{"num_hidden_layers": 11, "hidden_size": 512, "num_attention_heads": 8, "num_key_value_heads": 2, "head_dim": 64, "intermediate_size": 1344, "vocab_size": 11189, "hidden_act": "swiglu", "norm": "rmsnorm", "norm_place": "pre", "norm_eps": 1e-05, "positions": "rope", "rope_theta": 100000.0, "rope_fraction": 1.0, "qk_norm": false, "attn_scale": 0.125, "bias": "qkv", "tie_word_embeddings": true, "parallel_block": false, "init": "uniform", "init_std_qkv": 0.0296, "init_std_o": 0.0, "init_std_up": 0.0296, "init_std_down": 0.0, "optimizer": "muon_variant", "learning_rate": 0.0104, "lr_mult_o": 2.0, "lr_mult_down": 1.5, "beta1": 0.93, "lr_head": 0.00394, "max_grad_norm": 1.0, "warmup_steps": 200, "schedule": "wsd", "decay_fraction": 1.0, "decay_shape": "linear", "final_lr_fraction": 0.0, "batch_tokens": [32768, 65536, 131072], "max_seq_len": 1024, "doc_mask": true, "train_tokens": 595100000, "max_steps": 8333, "dataset": "wikipedia_en"}
Each number is 500 + 50 x the weight over its row's rms, rounded and kept within 0 to 999. Layers, rows and columns count from 0. Numbers have three digits each. The size before them is the row's rms in percent of the matrix's.

# layer 3 MLP up, 1344x512, rms 0.132, rows 622-835, columns 0-63
097:528457520554486530513523461495452516626409538525520479436492485545556552474412595496383484448521567515561412483496543565510502448510537463431473540461477464642518495487541432612477491466508475
093:452514555508474345479474499561511468501460469450565624579537535381466515493456426538487594412479488450444491450505635563498542521461540476440488593634517537522520441570535464435579595486516479
099:548548414549423448488500520456516468481509499514562402595519486494538469449556517537424437517469482578484514595481566469572547484487398415488499456576507513467455522467540529479521402523447499
086:543544544512522485475498534405526447486509472470480465496582501512461547415504494588530533519477459470511471594451468499454486574387478472503383535466524517544514552527530441517464469536569530
097:490505482477379468397507359512467440540465594496510541508515491508471544495462518486508449442449482527461475520555558456518542522522488431562596418421465588443489476410452463471427458567451501
105:602434572510438457491568356405527559549440512479543515559468470572515536518499457454456459538516566524570550560559387511453600458520502460545518486523433506562532492618413462472486483534467471
100:499492567416621489458536552510523576464411515480540471441403531457509558638550485455526463525490491527533384450525515481515551504508504509607544593533481509431506498484597438604504417500524394
115:548450476497486525503533511511534393523503548524555472521489455501531504531509452529474535524501524479506470502522532490460441474460481491481467454511445552439519518520478491478496555534420513
108:498496490471515461519521542468560599535523559516408442531476475456516546444517543463495452485430525524600488509457464531473537536424460492409559515500494511576441501542512455452433533519500469
098:525521527491584499462494479558525539473583534520481442510476503530564536438480503571576407523446474515512512430512494495471497542456522472514499495471588560554473531439513470442573457461501484
085:514498547474485461520542411502480454453588533490512540620436422490429544491446559496559525511466507477457491444542558493482541533470441447526452424542525502501473560617492588546515526553489506
092:418600477445476506490529463526572441485556465496518514534461460396533575494478440537494495561532563456645485511440472535459453491570510450505456493585526578468515596481422574538531463502517521
112:444477463481584476515564565521512457561535477542464590564516461504598417463473434508549493516532544507484587471398527429429474423598532445443424601543561464468496430582464429525584547420460472
089:414509564503487588467442483532551505461510662448459573605504564631418475354518488416512563493452464465493544438491512423532511520542516406518481502516563466539491392461459563494500494576472517
100:565509501557600454504480468552558522498572436502501427548524566483439448504527470523530450470524423574530483519442510440453536555526500459564521516593473449492522450519581484429512483480414530
104:510512565498507573495561491476451570497512494535541583488531510375465464538511485412527519500515461484512491503529476477594402411471496518451471482508450484521488490459494512522515514551482530
098:414478435583446521538500416518462524505540490531371543501540418547508567557527463519468464544407397593548597485460493532533524562419548501625442452426533426538437493581513479475485512578507492
104:448444521476534530399517465576491537554568543552399411493527528525494434557458486517471651504456509542580403450506471461442528475501576421500420602523528517545468489427530552490565501463424441
107:574457511546468525423527523509452506569421587497568571464523462527503518519435572564574470485469507496618440504457593543496425489510536464490494589547436505461501517464462476554514568469499550
100:468514527573608559562503467457434515519504531505502425499489521474519576441468438455529498594495568586457559488513509456481458544474453511431443541401550445505537505496398458481541510619455524
084:565590530429396497476532376550465423511474447513522515556523483482464457511439467560526539454472562503492428521573445453479453435520483480529517529539475399493482483582561459529588531460528501
100:495518595495431512526519441539432372424467452468558555572457488554485558470433534545469514557428548494469457419498424503563534566511476433476455399608625534422538489601498470503489467377527554
073:520478483458545534543525598530531521491513507490608431504468485500479527466522473484556519459418593488438571421490436511502535541473530496535420444509505479479526533433467551480524557463477421
098:553566508483509481446438467532430556501432408474463493503510531656514490536442460536517492484500446432547530520439601502498493457400572608531403492433555474560584550465561515449447448546382595
099:516536583534481549492525520523470545439512547472524496606460515528476492544448555510502471538546516503420451439434524514489483545421496543499501503466533465419524569498405522436469554450485549
086:479534530539475543528472490462472469510510506547486454432473525435472561396477507485463492607482430488495424501589538524407517517430506489508521583471584548534521446564504443519440497546563491
087:475488530539588496527634501488386511503576434492637448449630504491528556555564382434440541572505500566509478614521553477515471589522510483643504512467466614528497523467458519474478486518442458
096:462432494526463478441508498434486453507545462506561470483532597479475513507471505496550495518553512447474507532490509564459543569472509560468513539494480492442453425562501471539499525574523517
105:537534472491404456477468553478407463417527496467480447493512510455464552517481466490516456449490514493421519537518519524503516417493542555514447542560428521544521453433522500412522434490588446
102:491505532458491505470534486464521511506546504485503441548505524579483553493562555477545466498405517564437482517521498524485511476457604551526447485530525499429520572521432409422469525538520557
110:478480545462538520456538468444473497423498456415551442502550531497566542543424528536528478490449473542571466542517489461435445508550469637568527535526516492491515504523470548566416461450533569
106:467598452562556398501525505613565536517591496527507565439507542452450513431490510470497577436440461548566489470529510517538583594500458478434511569502472590404517483473539540491455581461566439
105:528410426445498453513502484467467434465583526491428495508548418481426486496523509452526507507446515543478444493464444494538491523431398501551507486448548506538560571423486469485511433465513504
107:460415592457419461396419469466503523494413421503494600575521627465523470428494479587581521565440509549572464499519501474434546503494628501469505551434548508435529381441473515421401589553468606
083:424463536487491496571522524422441475539472654545442467412473482533465496487448497481497467427519455518546520492495477473448416511393488537504513593442517458606586535547548532439510472444511477
100:506474445506483503460512501449423502504494407577450536518414517510524522437479505568594451579630591366491543532520492513506533486475387436545570566455572437401490505547461387422504507442506517
086:423533559518522440488458489570397488501475461590511485575476446642475419447619543563387539538563564444510512566468537485568464549406526481527590590494491414499488557570449461513512449495501458
095:488374444517463576563540498590517507496473465517519509466420494455431499472480542448526401528492500501460438467553518495495478466497484526521460464490496491469487507461517503571546498441501420
101:486500529462503516434471467435538519481558533544440471414495420498499536493481476472491511483434688463492490459555493445489596451458622523501458412536574480415483491469449527503489474502427428
105:533444484504512455495447516525519417442552505494478498540424596441479392479529525527445454525465539505385554568477437433513454471497523464494435529488465487453500497433516456517559428497545490
092:416514526564502392463468438459579399587535405544484567456622560534465563561518409586500455489441474496453481526475538532580467451449531459552375465489572525491480493552520490526459398505461496
098:528488480443519514525512560525509478495522585460546504547568547506516439589494534469492509481433480522426516529439458499463497578528560492536518573625431567453448439539468469495487605516458584
094:482503501515472394528484481612495662439468554439456429511501508485487485588642497493533539451388473509597524616517584488579510503471513440582551496609450575471496508510387501477581463501528479
098:472460528435473495495585474541439436403502516497494515374512496494514494498532464426491552484471518468510487494442437528518532555495497445470573592495465600451464485422544552537524472577528489
087:477548445440548497497508488525459470481502578549515478582464514445501523513559485515508614418492452458481485521433538504518460447458455429445485522606531446471470483391453520502510467478565460
117:456607533521465453540455567521453446439508564500420413461486476493530543498584480543548572437454482557550400529574461489442515485519478439495494514483547481580480527490521436441573555425533455
099:416396524407545450536566606515539539567465430517552584544556424545491445475596504482474475467478466532568442527585529473440474544417462486513617429491499495501479376465382489533435476450478434
159:544421531473533530483426534589550416625534550540409466478428512519425518401457512504538483476545498542530504486560423529479506473457520478518461529581418460513519468520560455493567489508439534
099:469498419533479447457549419482393457531499511465458518523455506482606517494525497433526500496542521504510416508522482519452525510483497539482536547485503459420492507545479501479548617547545460
089:547462488532589603522502456441472506520597501470492471467439399524544426555478535447524471505534450481556449471502561503470521484446421461499585415528532534480400495526474556645576494464496459
104:544470559528492539532493508517490560545509513452431514483539520638442493573462544468537516496520624470454471451506486553450494551485485499410509473517491507496395534462509525414509523416421516
092:462462550436477519578443556440573436514558521448525436494584558538567352497466519572433439441449566500447394481591521509407482414576434533443495502444503516519538566498452614462460460553496493
108:509601344520505496459437532492479523398549419543472592483526523520571531502568486515573543412571496530426516519486526517635461436457499529513477465480484476519455445570515476481559508508518614
102:498528517515475498520516480482529513472425504450509499516553478463501452469544487506569404425531467396608450472551426505502494538416606572530497569548459474502530546534536558496486357575557412
109:512549522430477465362509513606493442532432465556506444476444585433498520426564504508544443541388564529614473524476474502510582569491501594487504496540474539480571454509514452577471574503415535
096:464563506563492570468451543476457502414545557555615437552498478485554536500521530541594407567559406467475414532484371529498547466601502493470480566480534567524574445500491561489402402446491570
103:512531459444525490495444441540477487447462469631461508377491508567506491441401425479479454547464509493503552449453454488519568547536523554461531428622557462530387497545447502495464551466465537
100:519421626591452521507472552416456500570567531427503516500489498423492512527532509554437506444493449457597518512538488508482494579556473462470518456525558558524415465494399496450480520428545536
108:515546410504378499527449529536434589460520429511457521448466475383549580472509474573505498486543470564433574559507492514483451541470518468591492518515481547467436442515552548504421540618611480
120:604481492507477547526526513333445483468487536484453477396517495549562544535482530531513425435587406589413484509415519467481520472454563469551475468532628518569454541556533540521534570505541448
108:426492448466485492581519534505554581461533471497551470521522419549493638539495495523615426582423438504519524564472456516507545549463628552537430437463519562524437434502504455525499474425460403
099:511507535475631431560542482426407584448502525500503527467444563447528481527537482441539469461505416519528464446484472486518546483469522505547520450530579522510494452608580517452476422620528500
093:471439516553477465529489548449559539565459463475530502522452468452505571484518506511527498417505485608560400436437487498456481443552536531491433504498501518666496531521483535488532504496491570
111:508598486586498523512507423523395519504458530440463477426591493490404470531474480549539442536479511385478564526525474483535407517500500438435543473567569459398619461525523508476559498459428480
102:532510490519498578600494438578636510559564484626573597436500483491401464352523498447475464465512549482532406446542553527532501472518554588494491480551503559356591521499496531441554498468420532
094:541531469432520541428566520588580476475617597479469452509563523526529490482531475594458424598513474430465515555498555505519535440472470539467546496493538460447485545518570503455550523551521443
104:527561485420452505491404519540465451418488523532566500519512495506474453525516499427578569419486533465500500508511496528505455511460486482622541428524534530538437565497556425495407512503564464
114:500512541444503444523498494465525494499524529474554458455504452398515572597559542502533506516466540466375456470403497492465573519488508569555524500467544528549456552538522558460542435473525509
103:552363587541513482614550519522481471456378504390488505597535471549512488432487476528523499507583510442487505490520548500517419416502544440540390555480429455524420515484465526539477460591532573
096:458549584495530498476484470496512471509516476574527469556470568428567494611522493468510553483499571486527375515561497489434517487479509437511526519543464444419510471460423570468527499561561469
102:584524574463405415587510457498509454490504509557551579556468526502396509484525417450496484506420446623454479550373437538505487523488567465557562488499524481584468440553439494507531529524497498
099:510476499513479456500516520573494537485473461539491499424554453448436489503552518531540498510488456384525499542524502495508512473559477528597551600480559436452471444504574558515414594502492462
106:558466391539577435414472501538498526548498417517468474530581420422513389504472500408459471537504555600528446391534508508522498562480435403573499480487568488406488433521437368528516526550526589
108:478541435557485491446517490489598576484534448557430453575451441556509454468474434501495496489542514483506450540465519549618528491545446532469523504455447445514460494534465464508466534510450593
109:505459591476431540635507459469456516460540460451495500597531561575519456457479434501486466546466546475461561576520579450474524488428494446468482498490534506478447503506402504474497518516525476
109:483549627489509516521404488557518509447568454408476488482559415458513532505486517540522652545606497475487470536435546454529491524514457430504440434526541519577588461509642523433405371530559609
132:510501504502462433556487534464474503539485588431542467466480494490443517499510521516485467462519527458412528455445482510539571527448464594480561459496461500489521462610441467593524412506480604
089:524508548492480539521343529483476507504493520515526501422486538470381509509524426499503433429474503533474515444536423475418559516560543440431541516468515467452494519573541461366498531598443542
116:469408469446464540476449478443589506492477523517515491398453441530524436389544522567412455500503482524441505497543376508508526444598578536538475407506538602493470517499602517448512472585483478
097:504520504423561439508483578509620488501469475475537452423473476565505552502460498524552465603547604404485547439493461517529517576457475548551465422486524562527426473528535536416423541526437504
116:467587582556452572477494509522476566477607478470509492541455484504551508520539534476395535510508516382457513408567540482500499476566466421548489507629496572529594430470485436558502467500480398
095:425426513490386477514526521481604454465574443423440577506491591476586592488497412535548499479612489535587559468479445498482546431533475522499426553516481485531473459500561456486476510485518532
079:483545635528481463588497522480470451449487475487437578412574518462440508479478480502554606537494506445476482492488427488396485564545479557447512538562494562484588508538535407488510410459451558
095:508527448411504442487447452480495475493533546501428495521366502514476622413533498473471511504535488484495576489473460540551524460530455412584445538492454507500491565426497465475512498450523589
091:484530452479419592475608536483541504586465496463485405504549521565463471502489501573475640552536571489510633538507470401564440447400495525569608440453473483552574495406493520434504517480492553
076:458501467543439450455528583455419468503537598440465482538569465501414436518484561480537496600595487455486548430500516527508483543537498514530429400503511485542506540487485526383549468510435542
110:533405447540502422474463552408562445511542469488555501426465467467441557435446504555533518481489451470418485524554506470405537468545561522481482552525512531544482489485361540550514450477472552
095:441565489450561558528526530574435481469528512490504451501480455549526517521461564594464488395500454396524616527485404521457435462488581500516661517512403498515437478410482535463571472487576549
102:446510522506489578559469557509489488481508481414544462571471563454527436499557467490420539538501481454477549484449455489580583462523527480480561527441444549461508501538468547503470508527505532
105:442563486459536448559516531492463445459491487553510546405422531421477406469446508490502562554518384574453451431411500511575480447460539381542468508514498490459539440433619499518522464487542551
093:553472452560486601471437575488461474529507432497478522491464481445522514474410579522408481508507479534538520532576488495566537537597480568424514568488484548466504533452563480528528421495584496
101:559541511618471555529442434466543519539526488516452498552558495485559580482597534467536475454583476630530445512476557495481574473440494563475481499541584470515603530539500470522449473464401483
111:601607517526544515423493571487421483411502488568417655527494509463454558479419491521433487541531529446513547428473515504496526536563441432523502528524530534498457450515502540482427453455436579
090:537465512497512468544569511460471418494611507483540463446532494575548525559444541532530602453472486466390521475441464489526535518400455442359491519541379463481512519484480555548550540439507501
102:441546460460504544513455512524496520561512539553505464509467520399467543616539569452599493488455444441510438485507598458455472488489542490458504481480530394457474583434527476481488563560475453
098:433531465527545583544530478619463570559590508533548494510500480517552421530459510497444499487554455534505472514505557530501442565545575436494478560500475501430506517478583527584458428447537479
109:410507562525533444489417580481481428479492560551534587536469420445459410579495527420466508448436476501539565480417503488436446465516468541532482439513466441570527445554472443522555468514403574
079:514464498460523550478543468482522538448466474470486362534494491474505460564459481516528578526560503500495486523513501492498559500632475625492499458482508511503496496428487474469557552469433602
098:510440541452536431434509527449444487491452573523515458498465504532504384448469485408489538466497500445545581480492556539561461553455556475465496547562468557581453466490494447481550455529576533
102:436548489510526537535413441520564512477551466436492495487348487564569404480534460508465484486569621521511512447524522572464510502540432492535545417617494437484488530503532461486508505512480513
108:492481613442498462408523462480461479595445614482446529504511517594464433578546531556539493494498462515493469409495498494524461511470540442530583591512469526401436523571462397524346471438568492
110:493565590534460581493492657512483476429526546471508473533556550497565534537509522557493453447528553585526391448436510466517492452541433457454499580443576492484527425461501513461579566538505505
074:494506437582533589415472524577450463498426612490530537607468578560519390577408439480471392522483497534377537558492422583558433514567439547513496524463495492519462454413443532524544546522549460
083:539638487480490490393543489514507548549531474475554463559460481463497593495445410445556587479521498459548509534536570501380498498569431510522622538527548511444507438516481458467448575527404448
123:487562410499468479540476400479473523515484532512529434482504492593486529441517583530469439510485501598484510573406526544451466617505591546435423565365432436544430479510550420603504428510488526
103:524557480503506391403426561540491510495551477491559421578452471511561527515490469466553513496483517514532497438502501511508528533434402437532477500423569495454404403571537527566469382501583518
046:589445596550496521547465449517490472433508396534469626514445561482439463549545543497475527449469589453398461460473520635529454543576501391436542484524610423463495542523506440540511454464531513
101:440505494352531513541486408456511534454529495486492502578477503443475543499484448548467532490518520487578465472351574543569421427604619490503492559458440525559536536537513504490536519442511520
087:509465497528484535461430442522589442504405537494501519422532563527602465609461559542456524461577468475550537512468474443504511444433463531489486480485417518450518485519496560592437493534453575
101:530482496553507564513470554595508475438461560397468380581366515469442395543516565493539459529523579440515449536405429498383556429455573566533474461520477565615445494510496505394504429585503452
094:594525567533553534550429535462507523499414448391538509563473450550549529473522355470497486518488511507593581456489500512477506549515494523474466536538557534544484481503397499481531509569469439
108:478560493503402409453507543526552434455456475504556504492496521432516526481483522509567525399441457582488395458417575510492587420374503531540443425613418510444469415512537448443511496484530476
101:406469521536399471528515533506471439532499497534468513507480473418569508521479489473555439455483528549529513437550486496507556430492535539531470508498437516428508506493475580588473521543515472
108:518536525425502519448542577469496506513496440444427530469528410571563481573526523531506413426502563469516497583490385491659479534559504479512384448455470389600448415444486548526444524486458522
108:449521499571497470516535551458538573524523461456474445501511488423538532522429582550542472493365508521544490463465474511479400481527410420450508571566502519606455544559537467497530499491491470
091:413453527542523519496475473558514449464560505482546589558548523539578569505439476607529407452481577424515456462568496521570427499474572522551461547572440439501547448515481448560518462564446492
104:554526458470545497600531462492502502458438449551512465541530460507500613527461487642481495537502612372528452502541483536542471580473454432490530488542549472619515446491519495441509474518479590
110:473503542546522505487455571587473606513494491557485584487423445535503521456548590524437487512514452530508589629521538495549478505470470392510525497464537556437554419544394507532551473467531458
100:535574499454508467483539508523476495490515580607455584463427486501470419490468552492493646571560495456521488442490490496420435530475453406535455531540539520483518552549528514373467520429483540
106:554500415484484456488507482414532458459406473494539520525573540528437459483531411422471591432529464493515539485506586429430526537566559462432542563578524409530465481554514525547508531455463549
092:641464415498503489443541587513430537512512477454524470487454611495507506483449479473532497458561566443454507466532488447581590432494458553542453512442518575562364502543509579586518528442401510
101:511471456568504635539493469518472556428508526518498497592448525574574473431555520536519429409479482438507540446508489534590384485462555517568456461500561628508465531505506541367507468539415526
084:559471569502534504549438567441396481584486473451467435435492543571507515447565473460440455427511500447511417469584514420548613499408445590531561431497495427371578517477493542456444465494474513
103:511559412479454473560420508506492456549591489575497426473577431473496432490496520451434551489524380477467542514523450536487446506544528534512566439602544434518508495525521556554486502502441488
115:560472520509517492488538516543570498534493552459491465431527488476506561597477537480467550648603447480512539565475520508477503554580512358417549421412536537356535491467479534429433549480547494
057:478472461471544408438506372392470446482448540486546472545472503479507492484453513491584479533568430488509417474432491436440460523461531470413485432558522491480469427450535460446488516474464418
099:550495516553498489387396532551526389411505514414435476458515556524499519671544533428539418539561521496486590525540512515578504450563418471539482487419549431467532421617450398483436597607480504
104:597496517451490484513464429458511498486464463469454548545513358477487555448401456451593488482497504472491471487451488540555552463466494473471525468575414558535506531555431489572430456516480499
116:522383509476529474596521439559444472470416485441567541506508501480544522500509457515407466544492496504471488529551443468475376453506429553508482525507454617510571479492436566527447491462483489
085:424595461477520475472483533440521555448476459535568500490575521535465429396514543451604525470516571537530491430496514474514535467504504583453553540490492512437419543478436474457547555512468433
093:548452436598567453470431462470478493491445573475443516534499489490631549499433535517449484501571540524423504563495529460507454545464588514558483518544477480450450509491520485420508460557490540
091:504483458473566491430578497525491567470545531595579543537343503421584451490451494508488480421501519461532588525440510508527494451539442450483502453558542485482526456483494439491459582551502454
089:475497562558527600492482494509551491564431461488563608469593581555544415500504451574362536543461587474531519429518536529426542552520483531463561462506560510519466549421405534441442519503476485
099:519474588566532500552530653567371481492453533453622510475439508458453472521507492460554566512479479492498486531496535482417403501537489536451493557509434507513449569520595454518407512450453559
098:411507470489474532483551522531450454532505545396363523456443507440540571426477466584472535534593520514436535563608519523526543417493490518525499490481393440504487490561479473523543393463477493
080:494488472517430480556455523461499616533451524545430454493429551547491461508477545447499548443502481455441484531595533456418518540487439436476443424521536474466511502526614530484507572515536481
092:489510604537513476490430496505553574496496498487460532529531502431580486459495533468444487544506462459564506466550589471416529448572491435407557563454495414541429567509518471507430462395551548
074:535488461525560440581547421569508543423482451541444440521426517486460499478486473501487474516465487587648462482498535447488523482493453597394507667487485430499414444502565541602537452473609547
104:477455522573496520550512525500488426604524488421561407493445588405543552524521508573574591476588412544519526534492526484439479540424539568459532401404508503515504504486457550546559450510573513
109:463495567494541455476514504399523451513503519521608533467607497598523481531576510485550425484468334528480531480478507520494577591584493446563358440469407512474472466559502477321474564522527481
095:506494487462471480493511469524457555567457481523572487450392448504501586600551560503507472518585543535501510466544551452478535475504457547385494485538534475502472521508484521501522525515579468
104:485519431507497426535529468458541537564519614577454450480463506501356424564408475492539531487527510571568553469514481453495559477518519564514485551521466606616460572421451554452500488511490609
101:502445554467558461454439407463537505509455527457516475544486605381513544506547434574518485515618525568418539495431428494387537480528445500520494468511524486537564506472512490494547590476474586
099:430488415473469479499425476383557518415500571387467446491504591449490480477526455446518519581463548557469571528433482523498539512537474491417519512496489482575435515540457538500481546491516592
104:491432519494547536417440510552532461489458564517447568550444492599406563508522488554523621467438479608465482590552460552455608458466501402533432442453589514492452380493585496420532456457470537
100:394398484442491495497454568481476473491422586543463536454468521511500493574492505538497441467517530513508355460503471472449512428493548562476491558532448462483554630361496626488520581521524470
085:515541512494534504487518480537483577432470526533463512447595539450520486534453482584444488530503545479469517521448390500471402403471394532575439536481477476545503559499599531440447538514581479
106:478489499541504534381562447519538481464522539465547558567542513549520555487497495564504556496535525524500554415523544523573479505510480442561509513547516530531480355563586538535610427457531486
085:520499550434537596421554518529516431488461490563529462513459592486493434474524388489539382513565527430513578523543542505491465542523439483567520512468461491505496384504500447554460412541526479
103:435391496487522516511603515518485650528545516486504448453620487454523464391511404499500455567598528505580527410418447486575467415491490480500483439542547504525496453496485491531492464524442545
116:531450506488558573496497478516544415450562520395486449584473480548459484511526526542523543519565433535558457512439450478437477462421479479460471500489605589602479563478405524499541576529607466
100:489420480412491467479454491433493506471476460527524549597490483488433575502556490496528415600445571517466449536434497551338664486485495561487523451391475486486492495616501440515394517489532448
108:528519528529528610474503534550471461562543542524359552444481565450485410563524579466486413539519463478479499455505534539499448486487493497412550583514538439440410475387539557418453515577543486
104:540504554411523464459486474518584448489486478572499511539501542526476468558504521592444587533487604463560471447466470456447484458535442538499535486510521498525526457492530493576505428518523554
062:611455552543569475492462423438491369456428488592523501475464408483480462535479519485476535570520498567515461451554412556464464463385444500517628596610538505478486486503510483490572478408493515
093:518548550534538516538553532441456464486552499449555484549477436495468444480525577414399529494542459495593455454580508484513552535510448508514588344448527478562440468549463488497548539436446585
103:451511592472475433525561546444574423548449536426488475606523440398578456492538579538541479523469480505470463465567451526550595440514428536561513409483436536495479532442450519552545471652532483
103:447594508519459394521498513515453383555495412454496529555414586496414572499521458549557552469516583507515563540527456472481533593442534493473460494514525599457461549529460462503458476514574387
104:430379516571494563579581463564498452433568542491431467497515469487529506524421481476491529621423470521525376425522486469441625431458496480468573546505545514517523421490574550530484507437518459
095:523533393466446577342435478498420472516506469407548533451581473520534493554474642438527423547475515521498432517539500508461504541525474550538456515438598529548505527472454545522543472515567526
094:503416437368479530533512602554560453460434558549456535511559483489497477483570573520538502577475486458556453524470458515528558473488418473446533527494525559503531406532486477582406545564459517
091:479436453555444497479471569406404556494564487413460489448483484472558544515488484475519502614533503555448525541471468482465496505480503524577550542474440501593599472521592459514516505524473388
105:468440490460384510461501463468457500415527564551394487600446453488405495563452480520520525482465538552492511463498544525578494460521460513476498446608608547533478498427553545575431466453528510
096:467428539553440485576456553459501474515505490521502495533450454545472527437602524465508496515497463457425475434530548473404420550526467474582552406482556519448476485452472450510501544395493474
094:432523536519616495483438448527436427452528516486507469501541482494526447503485543476509381491502474471451512545464513509453553538523490527472419429560472597558569421440521471517446407575598436
103:538521496540508547461505545472508486504463397458495431496466502448487465476444522479545449518545492504503498472495513514482350430510512565506549504414480469471515471434471401540529475484489514
109:573462388517534425496527459463516464469471497461465540410469560476609441490523472534535455474568490429474540439539545479493520544479529472492525542527505526509571462560487487410538425507486537
100:522559573561435555524473555512413481527540499574502473430479512502459514563474445473418568493465560531500532506493526466626486467544526413571426452558423474463512461435527540428502471516541510
096:513434511510464509489564448521541472544534533565504533497552508481519543444611430501529460593521546514536519462516435550455417507495485556539532475592595464483612542558429403509586497467451487
099:520435550396560479452535586525468522592505446432493475491513390528471515417464532599473419456419655473562476546490472549513339575536537522469549507502516476519425451407641464498486521588522432
097:428492561485580508541471537530498592475539525507441479462527468481455527465483492448453462496503442592538495391535534509547412527469459598492446436522495494511493587411618480503560485484482516
104:508523536431553588492441473440555535381494494559529559489507486503487506569522415481610428546532531398461453554554578521522531468492482533617477599484571509496503561560409514541477485471523363
101:470502467431554475535493372599491515417523482509492518601535450513544559465395418513491406485502502480445535447649512532510464480482460565458491464530454499431604568566500479515576572468476552
097:565588504572611435581486496516461592546443485457506535488537562497565501590466479449485419491554432395490508605482456541505551514449515491574538431555534521522458489567529491570580480497513452
090:553520483454526467491436519519374473471500497542477467593484464615452610467501556566471503538481529432536526483517475474586521493500493421475524487593561492522468502492560531524458489515438537
089:441422553446566547553358539484541547434566468504502391427444467496551553537564519614510560456594514430524516432541466500420522425446500478532510551490500541485514486627411467518365548456493463
088:537492511538442520476417441611480490442472512552492524514506491558518444502444471506507474586579493432504551599482456543592513444496605535507471473527449560493440550527431445541434520460464476
098:470545467559461574534494581507478541600503439598453545478457487497515459508432538556509521499611484467430512447621476451460485488520495403519435561526481463497585437485589398463478574507393413
093:544516519548537518490554469494490442428503485468504522538551549529569531502473543479451477479510505542560545521390456504492614557490587480480457578485504561503445378569561539534476475460499448
100:568544459410620510440441562498486489499445481472466385488496477445436440546573479489493459512471498566381448551539450493475498510376497494478547533442554456539435527430460471496535528495574526
087:525497488628478440554430542554506517555427515523458612478451531453525520484575475517561438557513536536520544527429592439502489486463511479568545448476514582472523506626444508481513425469526444
101:468411414478410455534519578469449488395437541562550550540527552452478562573467484465570567517474483563592486526431475524463475443542485512455522458490517474561499537489555476533535582411400440
106:549435497515542478535544472366517515499506448459450471487499526478491510579470487504430502399512436495502554503579454478543535491569424506519562413454504480489478491511517515457588453533532492
115:542511457465493486472589519544467447499458457585574525393428569512471536539455556486478472478513530472442448610597488519524602481521564379504504582595531394533491514504493639492442502518585512
107:560480511497474541556456529368361463543524537477459455440566466436558551472464443548498458553391441583462426479534500498417446483534511489391558509490579497455545561445476489500484354491432568
085:509369503499522514519529510404564584449478557498440427446434470556573509531464473530556575517491506570440509577542563474614538515492521474516374533401529488498550500443473608458429395435515518
101:598535518511507546465509464476541584450497451636557503484468481602513547453491565496520568507589484415544448574445532542451507533458473508492475455393414495419559431436524532500495557561382496
111:512426555529532551498444483485565566466477546468493550547565585570470487564499438446576497558547469402451457476606469527483581388431554469591596470542472539473450534517566516433478578570525476
104:551529466487546455422490472452368374613581476397532503490464457463438447438542517556543565508476546517419498481480546497542498485458550491553437489442504572521494549437457545449496519466506533
111:574468476635497410600596489423588515607435397542547483450523458498483486493466397488477542481470488480507491476540561511477531580506505490515479523551471452477450591507481523478488533524536503
110:528474415518501503459477510473465483432497567459523462503452475546583459565523503488433467489395467452376548461556494492538436487396425488541439479470564539471471589540453514412476488499531461
107:523512458501533464443605527444541566522519491540501530548527494599485580427508569479560512498566470580412523631513646501509524401476458553415513517510490509485544536567508493437508605528473546
115:489469616491386499517490459384462515458474533593462586518462421485484576476623476588480560597514551421467497380552467510484508631473452424492451518463462493414445505552419427473486450537447520
099:536492489467485389598554367492415474526513455557421380488514499455519531465504537539581471527609528495493523478434479587476452588449438566507486528426457514481509496542463549502464662527477503
107:456452502462573454487521500560449483482459491431461489527515528548464388480487477498508571577534441576456552476483489511486504540417474457528504382535558558503425574539471516566547481505524521
104:461461433452514522521488436564555406469579527423558513563417552513481564517564483405491431558549516468519398541559495440455470422529463522546498490515470460610529503536517590469447485535583501
099:521518515548455538524543502513459568527404492523543518489479584394546440601455493483550444448488602470506538445481501508441527526527536516474563545547440461556487547449556531455504513440518515
099:530559532494565454472492487461522483438446434457496469491482518507481482496468555497354421507462475535378498602428434489491530510558591464523482476492433534528548531477465473498552515392542478
102:542435476492479496543454404485436411542529506467499542557425506568516497454563455529521486484493494536540557443501626535476562561458500559550603405513511396484500490455533515438467476510482538
100:505429436535583435406508529406552511557466422511511503523484425509562531466489512511428494546575480493515534456500532500493493438541476406480521454478540484469507489509478519524521425494506467
101:524556423537594548470596565506497459454584535452498527584505541514508600565529490493601451503468404439448515543531487467493478451482525488557486486498458538434387512544449492510520591456410563
095:439414602477456458412467468460517477488489499461492571426421489504598496506470471483493525555481525481521412532510431531480480442507572471528577572598429494513521409444479489478382516452443517
106:553520435528516486556505504495471479467530514476519487518494529483419455486472513429491547507510467433515408607563454516524531566404525419575442588519495473443534569525561473476534436528557451
112:523489464436467515491583438464442494572528557398426456474441368561446603481475459515556487567521499475429526481503467466547547515516522487425567542486538473410512470556576603550538563528472528
100:528496528486483440417416554553556494545492610605444521538484552441527473550529568471499477487456502578490572590439445499499562455565534555449428490478543418501511511440565475445453604540381536
102:501525485598478455611426537404506484435535542488545440512518446448555484450416495490492440525481583461529480616423479492526566534514586486507541549424444547394421485487585421468419612534511566
110:564463468511466541525438458509475519528444466477557388486546434471494543448553532415461473441522506409432476460546510500550475532494457587414541528555607458542545372475537524504582496540485431
105:531508580478487488545368464529580517473454495534577549546555402559452499513397546496540403562538523490579477523463502507449523485562530569473438514514459399461455468457504402505496418515518399
102:475540530546584545490514538548492487521489483454496570446500512573496521410550557483527512597512656469540548422530595514456561523543456469484534534436550592535450534438517465479468488487575578
045:458552463561453529516526414442488482513541457429451570550517479485618485542474503462457531513474510557437542495560470514512603491433488541545435453591428506522475576478489376511462533494478477
096:614531546477518495501576477624524546567500518503590442485496461509467431477452501421490508449523518511473463602606531516541508562477539540558533512498468562511482469497391522525516526434457591
118:515455546501578464548424529475531508505480527445489520509565560516536492473495504515472559547515627507555467602386494463442496515478529474409471469511472486556436546537458472489456525492567592
099:524505489493498563490565503488444452517494479438569514541442488429437538517501478517531499497543557576550565613448566456485492444583557482457433564507459499458508482490486501592581465519465513
111:507543550483440472501562461498525537431515488484437609471481569488519443402510444521423604442557475507548434515521497461519479600504506443513422450516421483457507561530486305501550536559452477